Weights of a small GPT-style language model, trained from scratch on English Wikipedia: rotary positions, normalized queries and keys.
Each number is 500 + 40 x the weight over the matrix's rms, rounded and kept within 0 to 999. Layers, rows and columns count from 0. Numbers have three digits each.

# layer 10 MLP down (transposed), 768x192, rms 0.11, rows 90-196, columns 128-191
471455435446490470513551481528529474544514507505527460443538491457473479461491504490458528438536522467496433489519484441483554509533505468496502457499475532389595495520494539481569456483481478
514549532482471456518469549526483547466491530480507486535451508432527457499476517487498380494530476479560521497394485478526544590449457533378554499537433503513485487505482526485568491475500490
442469501576515544519499594425548485523507535539455527518496471490563540582509473524565529476589440455435485534516532464558511548522435426565484477434479502481523493599459522425442461473443454
501478519555524538489551550499543528528541508485488537493501513494573518545526516569588474520453502482447489552503403465425584507499471480472519478521513587483473481479439535470498597514477496
477472492550424491544537504478455586460510509485526476566542492493482523568511492530521489485432516402461511506480466481470512500467524519493596516568451536452523494475470511525556500483466461
490492503534548564483522560455512530543512514456562530499532466408476477461542458505552524459481523414580458454465492505437465470494551539504572462491473503523580494549417509528468498506492517
482517542501490470513467456469508493472538515486526462460458491480555430520439512438516504484469429525529517479478513491482475494509502486434550454546497472460433516456598492482520500474505521
481430511473538541563491534445464542542460473595556484494509506556484502429549522455520502539576548507526468501471482489493581618518563472472557532407553473522454505480472520467535519451524503
442474481526507502436474464521473460559556503562481484450456545527453533579493513504524507573469490491461468553461482535542570525499520508549603478413546510484489597487482542436481428530520423
480495524528551413426466465471565466490484490574468543442492559531453499489511518514508504538552500488498508481511465448444504575485542518487492462465527540585525494538488535454463445527605408
474575523502578569439523464515490557553483456523486487455463587477493525549430532488523433578475481539447440579526609483492393434597508495524590472509520499411513521458521492547537437407455525
434491507491484466489527486505519471509558633496500495530422525453450526553513468450503528471468517479437484499532495511526460531557544460476525550487521470448464513491550511519510446481463470
458586514542504486489497544548518559434464480538467503560487556516518510525495551458478553468511554560465497503496523499474486508462515529506524526554485497495572533467506457512470460492458540
453500530581516526445501500542461459520518444450528527513473476461437552514499445540516564458480516428472481464491539520548485522526472464517464515508570566626522474539486500527523475448525444
522505503539439501547556524468509495526474589474522531503556564472472553575482461453564461511522492462536496446487456507502470502496525546515569455444520520465512529469486498527510547489521503
514499461493535493576522445461493471543530539512456445486556495512484544570537437459563482548448452507460535546481484535496454467464508498518510483445463500512600516535499486534555548485499573
483506519486471506501442512528527486427476576526426439475470485499504492480430507552460520409438458488492500526494552554517497484516561468532497460496452518473497572504496462516494509496479468
499518502500479522509477477439511435451498487523439524581488515509469462483471520464474567456509491499515496463485445512493510516534430516531479523436467491591498507492481548517440496397396457
508507446521493454477476480489524474491584489484566505542572442496531547436478448473532493466527537476497481477467534539546483552579471543429618494486486499582499525458464472492471496488541549
445446512490520562546459468533491395478540582486451521518535579499488484507473480478523509494485549534540511459479510523459520522575486528434496530505446502489586443470519497481523501476464526
507496498531515459524479483591532583501496524513521487457457566495450455496457540571434508488471554526537486496521508482457452539523515443526527464479468529497485441516429448516455491446509480
516561537538490437464545543462492507453473479521550531465494514548508495446536472427505468501545508551445434503419578486496460492538491481478458515497521545528468549475567515565454436525497540
465533519479564411533501559554493486524456608512489463536551456534463469492510533525491545481494525437445548513452517557572533476496584422525518515451538509502459535501491449461465502498510513
583426499480440475482484526461496521494422529533559560416518494448506497475531503475458515502533472467533497486517493502492541454479516504538473486532491456480548488526421470488453536526534425
476486500447475523518412549545467481562476412521505548586440496427470412551388449542552580469545476526492490444479494479464506546543429541478495526479531534488537436533528483554461483422505485
527479556559479542510478446488528506514475547460494527516440474508464446513471466486417504475474505470497557549531556504515469591536495513518528546447417502475530505518464421424495552486546452
433419510518438468505549550472494516501472524498513451516514432517471542527417568491502479462504479493524468513509447438476478463542547572522551443525472547483523468526456566493536571501569473
493507444549507437491495474434498486487527487440486533533503449538467520524503476543437510506507467512517538510449526496527507556517561410474534487579516583583553530547510489510530502430544557
506518501465452518508482505469473486525554490506548435519489476492476504423413523510534506547556486536546523531457508421518510541496458520546512519558563469568525464465471503427480561476487564
470472440534538461481500490545505471462502523483436519541485471533477481496488538466486448513473522519577456556510482502516528509547538574479494549535526488528504519497512433522502407502507505
436444464540463521480560475533487542484483538517493510515512441508474505468485480566511556495461533454479506541523467497486508577483562482530541493469537440504517491495474535453487545493492566
408454528501482540407506533574498460514435541450462502512512442486453536535530498522494565523458522441417477447484501560529451443489499504521532537584476470550536405532481496554528546447510488
435435616345512454492558425492427491496546559448613463567506542541591415519452491506504517436500492506519494577495483462504480531432509512478621532412511561496421480525466490470446518464476558
509433483493521451483481451476513549466439514531506540473522557493438516516509479540455483561469571495510493433553436456473499543499488494456457457503471497567545445520529525493443499383553501
488507456493500449486485581505478542445538487498505504479576557567466501535468515471593548491532486555500554551471442507465529510507473498541491518501509504505516504581545500554544421426466508
499452511485492445423445456517464525504512566462459517501457463536407515473440562498505464494520502482458541449522516472466551520462445446442608452510472587526563463556454473511511489429535460
506461500522443502573529484504489502515490490525464482508446482535463463475530447500533478581470493543414507538514437509467432563496494490481478517449505501436489493551512547523425449544399490
529519450524505512530567451431476482478490539492401484510527536499533576616439421471533501460482492497457477497561486505463498451467470548517570552578497536434445500498480611464563521521495542
542540511506519575515578523479504556498497506515481419447429492498464430454554496524464504459477434557532420544473491513470507518502509580568495564540468549443472492410535552467498463548467546
392487491499500521471490542523484435526459477491507526512503452480531559523470451442545499536531428451482506515472447528447425454490496493532576508526484499475509492512451487512492497458459566
467486468504450476529532467411553482456536485551490410476533505487482454499511539536495501641565525561563557536492486456455482541565460456503415434495490454477482548463442576474524608509546539
568491502524516484456511485487511501480523454450449447475534496497480526491448558503443564476495540625500490499458502484452458498521466497539533473535502538503481560505433525562494488453501521
518458515504451485495513474508538573414522515564501459501488455486472520499396498531514473539476452561486453477522481519508460483517517578529482512491497481512478510530472497493431533558465506
509543472460534503519502518481525489472474503504511477518430446480529523485433491503509544489524538433489490472546505442471522439434470554463500517522475451471509524492520461523528500537496528
493463496469501467416481491476484468476564504586543486502461505501521519457401516486399398519536546490574555557483534536614562478529496550505562540513477546478523472531480500520532477541601555
470496521545407449502506407482486505437540514480439484515503525479509505562467469491495502569442506524518511538519519463526488505507479455465555506514497515500576517527461473519468528478509547
442536452507537478480506562533545522446529545516448548499445544503565507514517491504524504519516510486516580523493486526446456524586491478488484538490477526505454500523497477499547413460522471
501455482515532458481508456541498478403479567601495496448518457487490415466561430548433463528553501417520444511536466546518507510433527536465507526441508459523529485445543530591535499565525464
475532503486533527524478584497464444484543502511491524527488456539553428547539502486532509505483481540569522476490508519532482492537476493494523536487468562564487538497528530452488477550449490
453465489502502572511479549492487465506522536546458445559548550435465485506456552495515565463509575515459517492484568479461509514499514460505499467519481503504522460425477448434547453553467498
521484522449527545441439532472445435565478563482526402447535621571400435442359581430607460449535448373520529438528461535503522520556457535477522479519580523483577583483419497410584401530487450
521479528500515481520456495499499489535458492473512420525498450469551520442531520496566584450525535541493495420479509538469463501433546508527537431554503550526464513473538552453496464481536565
423498506449521485475491495491518534553549436556514466524519454480456532511487520474530518489494521493499457521426550530505492525520502527525572484515526505445538523479486491514576446521439527
498493562480436513605465498501485561443496450535472479524470450551489414430488475561479507469416549501549536419498585521514558457490461461472415458512496455516568482397458506501592446476546478
443579482500522521567458507476492433470497542556462508528532522477476548511519492487517515481494510485449482485477450486501495496509443512491525514550461496493494516540453434486443474474522472
496538442543458534498490444490459514412515457464483493501540443538524472495484549489522589538441473539538546499548507549442441479443541502472567506533485561574505487575405521519505505492571476
556571506520473546556460475494517453463477490569518546432555464548438462462460492518437482582480534543510486551481470445475479594497497518514435509511476490512505480550491473494446487450566554
575491465419520434443488465510516540512571494486531528519522517468401537454466551409432479480554480378496490479464503518568505541486497436599475481480470486570496528522524401488570495464472480
480501567520545507526431476458492511552515556467574495486508474504478503400502511514537555486440503553496490489580551504423494474502535423503473556534503513554533538478498532475505389418452504
506579520518643452512495534481657609494425521427585577481526477523558535417512434579475479437470483467480474482546476455487510558561515520540507422506492465559536486477517470551456516442506503
555485505513522512529556527446499515533494545499570510589448465522432420538519532465523565505439512509491545462521457431510536448394471425511505497468436554434494503479502455500447470546481550
447577491559512480493481453534481492482488436419493530590524448487501456513478428488496521568480473482569427481540558496508517480451470501528419506531518564397489448569535510418471534511521545
479514568383494505565466545500562525502533469519556497542454490515531472547474582562455505537559502483528521550502468492494513509572536537551571435476545505513483490398504454474492501521504495
436498502435475608523435533506488425541447458440513535526486535486541452497501520542568548532473432519483513493553509526533439473479482452532498459481461501509457454546499475577512459448535540
467451518558485494516467491513512484525530494466462440530515501486453485486480515566481537477536473529527472497522510477486537444564511477494554505503513519344544472490502475437558500598449526
620510504531481545523473471530522527428510519544439478532450566507511532478545467479427517476518420472512473501496420559509512522489457478448489541539510485508520468506518498463505476523478461
535570450493487588601505525452427486534463532482460481502511478514507502515512536487541521552499547496506509418431508476400494500477532530535465515522465445539497505542517426537487503495506484
513525462474471536469533509453435558474476482527581514347525524546481538534457533514510529560528525488485482481429472496480409505561554408462483488529489477505479557544497382536505500533475546
558513493523478511493496550463537454521498499529471446558502457522520425505439477481484556487503518520513538463462458520465500500507530457458522474518450509446537491487507473479478544519401498
501473578503436463474500471542507488527516484488486545487458430568481493503471531440533577480457494554550456517490488551449433482489475609517527640523526536453577514516556492494523491472467444
454498546515512456462505447460521596489470490448456504481380491485475492513416511506567551464568447461549468481498480483468508477531536522503538488499434535519534510517548503590543518500597482
527510413519569542584554504488560513522429502454501507484470520453456427460515471453493526490510469491484484459488564516536493521431426480460513572576510503517518507485516477482554475584560551
557440536470492442483559523488537481430498531534512545496493454452463486485529515489483537501515541511521514527500545509614587514513462494423449537444501488496537530504534480503480521518537554
452517417478498562485531508513446463494494485502413574537562548550505496495477491541454430521537513462499474504578496512552488471489513463458468453516481484393429517501465449446511504553477488
458519466535527554535472555527408344491487459433528517575512473498540450522539444454525526502492505486557587422503587509491535500408559434510538477542515479454459534519467531541506561478459576
508575527541493569501415527546540522549471545505434541435527543496468433539492553591538532542509545468483542476514447488571575472480597483489457500439465538593553530508399519519476540448566508
495522497505517510468481441500526511477507515547541499527479495542571469495499512544488508538490490472474528498513547497495492403488540491461572494550454443490472477453506440415518497541524455
533484472502513528417485501496489487517553501483540545506509551528569521501510578462476553581468488541487515512509480492501532527528479506456500444464567493484561520510458470478508465533517443
463480499472512417520539470558546548502500437469451463503474519496473433462499509562453490493446513541451495424506500449515554466501490480458498457578441562492488534450490483549485475480534486
491463473535417517523524449480543543478486494514469500478512526531468485523508517512501514468526544520519492463608486535442534473468470489490487474565423446513502427544508563489483497503556500
560497501540464492522496508434477489523552565440542403472471504533460527605449457478514536484501488494545569452509521531504516489531544580522473523471463548442513453496529525530478515462501534
540425466497571585486519586457506526456547528495480535545507506452531538543470470476452529547466480496483515481472526537551545471504526454477508492497537570445481549515539499467504464519441529
517520506544504534526405429485463475439424460469431505539420475512548536500496432469496492558518514509468606462498464488575576550488436441485431545566559525538475463456558509434419448514536517
459488538494481512468494526441450493529527485511520531450445366529509534478388495488490447468504523502445465511445502524492537503522477568538522542508507474534561517583456489514492573465504529
484552517505475470515412497561524540459500446526421525486468516499493540548543434497475477509521492483508471503597493507524487503481519472484491442523450496592526496521440457468538591524476447
437517470478448472481472515518474529520473444515450524518582491433522580513514433543512534487553474432536523484453457479463473483497523473445494488513466491590487517561534478553494473476530453
489532497525487569563389504581526483566543521528547516469497475464510492487504449474458455518561538547495467448470512483490501540455491494455549457621538424504530483556512485430559616537510550
489547481451492468561475585462517518491538446476506563481513451494598542515599488522524521533470574488514476457490453526501486506491435475513509532527487468454491487454537481542464436528459515
518553533526540501482437439458494452521446481456503528468549512575477515527514527478486501471465517489525520458540521548487475529544411492517459481495564452417513548508523444517517502436518553
494499433536510455560444489505444474536494497455492528512535460475527537507473513549492521559478502518488587449477464508532454436462433453473495437514485514481539436462450474523488500419528479
550538594514436478457504501498475512463518509508475513501445532383489463544458453524494515456568527514553470529441612454586450594453525517535537449454505561537493509455502434561464514425577535
449493563527508506531381472499524505476467435489497469455465475469588520440442476444620558556492489451525543449444557474467473624466461471410452482562558480578578511530479410502555549453517478
491513539471494555497499527545473464554572579413480464569491491509508492477500474500516457451492471426494459563506579486478496489489538496513610474521492541476506515497516423493501486476455533
580530514533521521531497470453466474466471491516487514499482502508498493460528527511474504552436475563511418496483490505537486583508509533426526472526536538485577474496531495485512422500461469
487558513550497477525513464537447502508493503529537525511487567551507475506505517499527514507473492518513540508451509554567471547536466531457503432470486489496538561503588471460453463505529486
464525460558513505511510511505519445498443491518533540489525534520497471434440447462467568487407467587491454566537557505476474516466559511549480482508559501473475507441520501510531478499489476
509574429491492519581464541457532503564562591516513537505576526542546595576526441562534487513517525475469514471512460486464517486464520530492501520529517445505518451516529472471529520452545495
495479508566525477475493479482499517521487499506490524507519479539519533507452524516439460506499452471470480471513491497576485515497517520464513516475553502461481443508469550531486473479519517
476498526464475527515527542548489472480464492451517500564519480527493486542515465492494464484511473438527532470495513498492529535463456502492526537478500520486452437437493576426462498545495495
524442505452534498503472560501567551500433493515571496447517534534483457413443585479519444452535479483501533483440509506543511514521557514553454461553481483469506509507497550519516524618511499
515515483551473491527492452489441475534504503434535511455515560476496534532454555484538489452529559490575525483452497525513530531507493503431505441493439529592529506469476495444514525447512522
493530457506563518482483494491526527442556505446434491493514511458590478495527490450518565522510481556521523488464456521515508437473478456425458519478507469421487470466453457539550450526496524
537616540548515537466459470502461495520456474530526482476424484453552416507453491539485500501463545439519492479476502566509543513501520559478525513567442566577485468550521546551537476475556469
463489537496507519512467485494558556510472582539481410527496507441462458510477515492502504505521417511540491560483484472491563490468514495483516488498523458445556472512482559482478549570448406
470481488532543427572543422528488504520539497443523510515519538516502488535544510564526525513465485514586513508545529509514586504444506580474488511506545473487545464538489552429445543539449440
544513536491540528506516482525542480490423473429490473503498489481455462497574502426439520414441509480502511473472508543498484468533489487545537499542533504500428430544534486438488519507475513
527489505560438534608525411523502453561475494533593484517533464513527448528496461516405554532521474501519471489406556518628491501489522560486467497439571480534529477583507446457522451531539488
# layer 10 MLP up, 768x192, rms 0.123, rows 91-197, columns 128-191
480561554504492507503511552502471451518435493473506515526478473434561441471570504481532491478567498451515482504511542408468484443495487503528472547496535495509457501533531528567462504502453492
524574602503484465448521480519457450452561488501556568512436504518532569481489470440503509504512504510506460544468512423525485477428498444510483466518492462515519508484496542499520521567464506
492516476455498434493513480499469445481460455447525504574526501508501483445528455499503403584499507472517484433511567471532487482517521489569484453548468492489469552425588525568467440499509557
493427489514498554519423543479529443556500478469502494520488582540490532434511524493514508468496542537479510487566520520510486464500513547568516488472490491534550541443520447525473449478505505
462481568467432543469492449495406523475453488545488468579478432515485540500503446498570454470541471554518532530450607532436505526550489465564477488479550539479450511496498537491530500504497511
528455490474481466444487461482484477507510499499523470478497510532477522478505537493581448542449502510490547478491540473482414493536485466540463540485487518555475483466545487481524485486556535
548557516563423436544509523599532518504473543430484498486546504475481492616403510491483478534496488493445533501499522533449448432506453469541426532553472520578478470531561445519532476529473503
568489548497542465438520464462501464540513549419458546529558555504524561504598541487514486522443461529519543547483411586461477577543493490489475532462512508497526583453500554537536545502431584
454512517497469470467461534616511483522522526492523490519532449534520510450511466460483482522399549519470485532523531419476462433528461488557538524506567478491486539465575585585418451494492493
461528456507480501494538395538485436497535519426496518443519533521514604520582456427514538494390439533554498510516505586513510466524469521548498527544568494520429434507569496501471403532547464
528481517497509511494514539495462540441452440527523482466593463511530485497555502556505436525534471505539523516484538475500505431425461509505489472470480526578504450554436505480475548510577526
526468487403482543491514458486416433554480471465491528477506484485518512458489430518494415518465432488426545480543522481468493470555467471487447500506507451470449472555549544491451524526502421
486534511543559514499453495538485396507480480528545503562615530468548529466544442529557522462456496519555471525572567476415508441551416462587518504507517507524469475397579546531478440520553485
441530526493508516462449510489434491496542445479508492499521473447544405513533547503517536538532511528513513549549503524509494465538460469537495512515465530503525483529454555523449486550559475
557458522483454460378484477535458456518424479450521525482557533533456488470507551439521466522394472507434510503555481467477438499507441531539500449481499516555441466457485510527540446464508422
543572487457519498508586535496459433517488440559509494506523525469507512529461509437514476513487538515523476508543473436443495526529527474512587477488503434472533571545538510463498522503514487
549519481495506506437502516539472554583552549467552497488541514490493527553560480453510521506448588492444541537498508449490478488551493463459488496561540512500513479518557531515463549553528523
480546496554468439442474458564450470537548548497611493499538577522576555478485451506560374460450573550433578490535497481487442495495498507452517486498548520528500490478516475583487540537591474
513538496519450437506525503501483525492412455493500515495498467458531548493533478472498491491536524502463488501502511463537460433499527474502553518474522489521470533500472505546428524542489467
489609487550475549415467443546514458529568499444522473602507535500524459437530451477519508450419491551531488479562508514484536489541489437516488493515501465500428570530448530549542493479462461
484503465511522535527489467557471440551533560478482477494547452438504489533496482526483507522492459507523594467542482534511480496456521471489543463494494448502524475493471502448555536482476510
587465516513381513446528528486482481484442408473482488439538470526499487418528476524516423511505490568479496502512471471523510443617423512511441516498538474526488538482557578533475436572509489
482506474538533494501495446570466479571528485504509521485463634542477467464508481482532508519414472572489524451563480504530526532510473496566521495479432546516442475541558485531470455534479472
608619523436499489478524519471470483485504479494532492569516442509505475471511467534563514487495523565479583564502454445499454481505481447473465519553522530498543538485484547521480468414583501
479517500506456498515523512516403530512487462504502490529521512582538471492546489559577537497491505497536444487460486504474505493447509366538457540451503593497518522509527526486552488466511457
461442502489530525476486489495429515534469436452526492597520571483530471473519457475568493543379500513447496490558496486468513460513431454533476542502509536550522557467586449550451496470517518
523497549487528567463501470443519457503500472478508440531520452493559465443540446376479494508548541486498479478451538440533501471515474392495488547512598401485494544465543546437466470519471546
539494526505441474486482523553517506484496508524441542540469569534535523556543485459476496524528475510470489495555528518495530455530486549456513492538517554521482512511573531560453476498486486
532457556525500539496470484544493502599466447466513480519499604514487486552512420523520518519466421493477506471532508468545522430477492479561440472446516545597481540493485470522412479505561489
531467533535460523469485475469481525559519445442505481514528551465572553548524526460527488570532446512446540462449491502553518478520482527547509488476549506499513428540505532437469423546529492
527556465520569510506527523477471580508445501524522557499494474579581512491610476520536518513474508475402554568498504556541537507490512491547433459548481508569498471576566532497456541507546524
499521488513500477483489488496448405503528432507545569629569507578532487339534472497568484528474463458487520514547521513519530455563453491466529452499441594552470451479513533549451487429577534
466518491481507506534530418520482487478518491447469419457451559524625469483523477484536497518496469503522503493491510503499521510537517485516457514488501476535486506509567528630505468508532577
475488568430454517520509514491476492565489512465503443482447468477510446493497497482536498565558539407487495533534529424486416436495515518507486542507488513516549547508545501558505479529531454
545524578444443476452532411519506452485526549526510549511494545589546534466502544524484424543538456462486476574467524491515503513392530458590430506483502495514525432566493558547532462539556465
585558520451483540446478493477541485479439526536525505500537514531477534545521611545487536488474451487556480486572471482498407500515505478576536508478484500524463538471474468437511502504494469
521543484500460494534498511419497435562495484396489402590476501514569534486499493472550468504535455473481516436531503518410411511535486491590497505478514614537483524499476524567426492519485522
499487623457517500455505495441500424542531417443488500548471546504561543467489449456482459480445512563487509559578531470495471524505467549549477505467559487505507528458511490604514536563518425
500546521529534515491492472503473488496607503567538459475527569475505458472547442512496482513521537558421522550552520472502520490498519479466464492437489530517547538484465454518513524552549470
504486494529451471486557496551539465475506534499480483504533537521518531591483500517499424498493452510493482477517542556459476478442508527511474551565485541548481535543571561469482485505487491
472479535528447410565508478571505526543532447400472423527509508547532494528502483500588433495499452464497506492527516518504539472483455540621485484537475516544575443396436555525526443456500508
462420499539485518514508499562479454502525496467520474577428568508613527503469471487491444527507532485437476536511535450478476547547454438500453490440540501503566509483567514502406493513476525
556520471521504484518489425514567545535519462542491483498583518495503485523558466442421511509549514556574543508482456530506518540526431465495408465497511494492520565498512537515469505469534490
467486591523522475448521494543466506470424472488540416528460434500537488448532522528513422484433498469532523554593549528470525496562458450506553475539456466503455462572510548538469480542486522
567556525476545526510481546564459569512488497490546464467556474484508496458490495542526445567492558518519467512532497546562436470532452490551525459501493554549449470480519543457543532511551484
584517554482479535486590526528497484580510510408519549413466445500454533552562455514550498569528457526579531421462569458405516467496482493490496542501500509540529510471472543543419493538537555
485483516488473404396521444554536506534463519461536494491481457494483570519474501457506526457410497494439480504486460545509439477472451480509472504554599479518461544541540538470419427511486467
517505508550446503499520425444495547490470522489519423496521524460466520534509459537512525562536456510469492555467442491458533512477534481500524484528482454491540483479493483516487484486489557
533493523516520462414562493497460505570499488499531442499470472516518580501558502514532557529472458548496508475509443510515516537462540452484498470473572486493526589551545506555521437444434593
533423555476562487460438372535452442587539511435542420524493581559490457472406449474516491570440474491438533467505460469521539552516417546504453477476523460483490532540471557485495480520521467
525524506469480509472567432489476530502509497472467554498508530524519530498476434544518418466507416472454529539552456481537561473542459548460504509481504474521464447540462504494483489463454488
615524491460436530482517471546495499518519530451462552540542469497500529501512461491577458553461484508555527502493451524440470509510469455617427548545444508502445510452486511513509503448506485
479555540460469470516504442495541478534521496468502482556472501474532528572514482430540498480467488486457547491448470471487457501515545558599506470408557454513450511517501487568521438468444459
464450483502511538486555453471472465434491489548488454447487531504629487442504471520535503574562515542502493537524585529521504512457599483509461451513455507514529515421519528543494542554544508
520504574480533523439491466463431542504545516536524558513479566482444459500446449553543499507509505529476489495533499489493568495531535395441522551455440551538492502483519461436493482507539472
527455502510439483476582436478541459487535467454521516513538470496495530494589501513502475533581568513524498472471523486479489435472550435420470476470515489584501526510474613463498495527470498
482552592509512501477512499566503457424513498531557472452522478505595459439523487521514500544477510508551544608474555511473473440526532499476513464485540554528507464494526560613518443497453555
515532518491487538495453525529541460458480487431535495460585480479464570444524533498570361618427490480534516486544532543443467520505500470469511551470456502504476515415474568465456441604579577
509555497512504442462459514534530433536495524465594544480510508499466513459528485505502524504553483456433519516598509559408383449537511461511493590528527500593497450443522513516551480533541421
492510536543476526480520462511461465434428481448543566517460551485535466510441559485512542525526462533484489553575462536574434516446396530483424432474538498476490488532436547502514443538524495
472483494420491439426521440567525488474481502498509478582504464502555488551491447510508493501482541597506492565508512466495438549498499478525496553507588541492415547434526563506456470567540506
487618470523487430430555439515518520468487495477509506556434501449508469460507424516530491476493509520483538453486424515513474527542454438472499473525390527540506577493504562499451502515488483
471545581499522509499514516521506493504563410468518521526503512462544533489521463491544414528497530502528461505545548533412474431490464503577474531479539565502540521482566487547433466557534532
553495459446471473482543520514525473520529518475523503477478555406488473545543499479485418505503462550387559499531471518568492552497487546550470546499560550536503565478492464515385508540524518
496590509500504519485555519517480428531562440474503556519526483490447473473525550462563507567429529517533538451551500501449386485527484500564510520440524474511483531465523534505470483535529507
544477566460482456533486519554432551447491500498549511559504475521489492456488452537516390500529463543543480510552552479557511464497518453512490535488466545579495448490526518464522397487557560
530510501484452515525503538530460432578481531490548450527542568552486563459494533546458508440518497548589522558526521497479438528491445509475511540492543488552620514452475517463476413503548424
495545423427440428523440472509524457573460523490544521477479506515547568513550501445521481514535486513453613498487526533551528500514471475529405500529574486508430514521503498476477470499617490
436500495491450472480472503510516530446528506522539470497511486583491533474531517484625491491492472479484489462501496587543529511555457475538424514437523458581521448439514552527546411495539572
480526530513507460464505462546474438465520477498488467537542512449610483532560550503485509549511514517468474485464508505401551501574456502535469484450491464503402475512560541561465495531508549
491557497493481457485523394475501530577480494485525466478447461539562472501480517441539591476547547586427495525547492542452473520531525443482444528475499474530428542483482470474471489465557567
526508530500484527533512484483484426409478457503509520550488521464517480459552463478496431511460454508449530490475564583458492464520468524473446481490482542542447527464493537502436504499546474
450518520489495423504525518498469523491543438406503485505557477481573535485536516501480508493492541484494531511526579496441509529501503538537496491470473551466538470512570543509504440467512543
487520487513546526474532471546470533491462430526472529513539478522629526560577512427477534516511490512498546485514519518519434570486423508513547537547520425555447511526493536455477505540433599
539482488507523517420542479482504497521491524410499526504513584457489508481438401494487447477480466497467489545506491573486419515541461543472472520515518476507498509447519536440472476545504493
570545475564485463533499498483480525567499537507478489567484483518475436541460524472543493521461482504491527474536535491468461508518490486511457533433463560547446553513550582561507461479520562
477483523468460566466553496542500406501437467571592467559539518444480498449544473439515475550484476480502461550501531443471456460530480468559477506499571528534482472558467505488445485564460525
548554499500541534491531484517496492549542506520514501562508471522537539487527486533534518541621485549471548565496501555495465490443446475543426503502538503512544519535532522532524468565494555
538518549452474477517534423515496466517463466471487446507518478491511499510442450434500464546475534540483573489510512456504472472498532489558494548477576488489483505490542565538465541427474526
488496509463481528509496549519482543506451413541568473494549520525549537468505509553525451565525509522541557531456532509489419551468484407547414486456563508519510502496506517524475408458615495
485567489511488484474504419537504530482565566490504494572524519548482486518488443524501531513469527493457557482512549453430483462456549509522491455493450537526518456471534536512523544455541493
533440487436492503497471446502522490543525529393481447563476559439477517404444443494522443526439537526455535541509589490501485492511494392530490488479499488509426548415518622485513472553490564
480538505509538471435576507564451508537477546510529555509550584540495480477494478458622496535464494538501541515506442600493424545527445484482469559473425571528429498438483602459494483552501549
493484568438539496444544437482529455469432511536504526531453544492526516513474455522485470557439522430554505596484527431547455504499543473524499490494507622530499478523511552522443478510504468
586459456479552529515507498492582499529450531455545512487484517501505482478494498425510480465479530486539577489465525488481431516552474504489500520452520491477550549463483569425469469503486518
496487475550472550507552475609598493482472524507528518533455560501534496484520462495493514548443432528530586512503426528539465546591478431494458513491495476542504477502578554469472461542495550
489497476523504534474494396526456481544506546466553457546501522504481502455454505515538398457552452489468551529495573454531476519482449502492525464375470581561511516507427510446551525531536487
478488510480481514426448442560517515496486495450532507466469557509473528522486435475562506505500436491458513451470517451482452478527490527551518519442479542479489492539509539515434477533520511
529527537471391502551573478518508490513511532468516481539585491561513526490554471460547537498444485439567508502496485524375508478555509493436510505469493479494509539460564541514492544547481478
531480481515473521537520484557495512415477406554562522520473449530543484456479522502583504541492517550523515520503523476509362539485375461612496470492485523514502583523556528572501494552518458
528453575453493464487505437640541462497522507512481437445489560524511575535539446523500482556437482482498523466534572499429414464470507449467480506436450579495492456592506484531458419497510578
510519476542522504452532478487542483546449496496516462501500555516516488516546523511487537544442512541474500501488431613501496542574466478502470471450493474526444504535462571516493539484498474
524456492435478552465506462531541505524490495530480552481501499474466439507554555421564542525423533495479502470567543437468470521525527470510519487524462570504471498429521494470494530457570513
579497517459465486524550469473499541482508478534478491560480458521564516503507485483565464508476530524516469536495522484454546485442515510465462548511534513494467476523490564575528504477489507
496508491424479456525409488509466536526558539464512452494488437475562500548512503497507496557521446450455544436479430523480525465505521537494495555499467481533495516549508488539470550500589509
481485524412458493500582465494499487545514476540494468557486431427496530513524457428506420544470516541427503539471508438463537496505519415547478533461531465517478577468466498571413517558538547
566490499473493481450497517543481409508487506481522463464526518536562544475549493518567480510473419617462496438521470564523509503455494475507496494473484523496497476585524506526452487504482500
515434472460498464487548446524520470517527530541462464519509520482463475522518484492535487475529541549491540564528499480536469557443433520569495424509495536514465555510459474479418472511460467
499523517527447524435476525391475484501483452539541535429466483482496541451524554465502533571468508511504502496517490483500482419476567454566509436510492528469493460505509523559450508470505549
451524521522506504510482492511477426491474546502489505517499449478538576472538485470491427490464415520472516543546489485483484422445477439513535501490534424509412490490522528515474509478513466
525510516552437388503536506507517442518567483453552460470536516497448565458417434510524466535515486520562506476488556485533482543451530469536482514427481491515519451467487502474495518568547495
546468491428415457444471545517449501572428475539551390454527570528464542487480483439515510560494503506421530553492552483533436493534502463558470533508603474479423543423511441508539498464514509
468530522503518468509508436477484535504519404533538520555458546550471496475532500516538429543498449581500452424507514494530483495569534509583435509467463564559536576558492511546480464528528571
559480467451488511419450422538483449471479514468584539537553529503508580430468489481514508530560530540529509512578521577471488494503512468539548463464556537501459550469492501504490474464493506
532506487459554509567526472425505469467489375535544488488525602494556468481508498423517509533521523451553490571504535497523554466543485467516497501462446554532536559521504511572423505531523538
525510553446407517490446482545502476449557558486459506542527595475490460514506496397463520522432552567505506558545501542581377521522478527573491533451527437509477474398448492486441489508520471
485419506495495453488480425531461521600489469527648443610638532566427550533498493445519462513464554500412599479420499434436505512554531588496518490488398522548539473485528506435525469533602576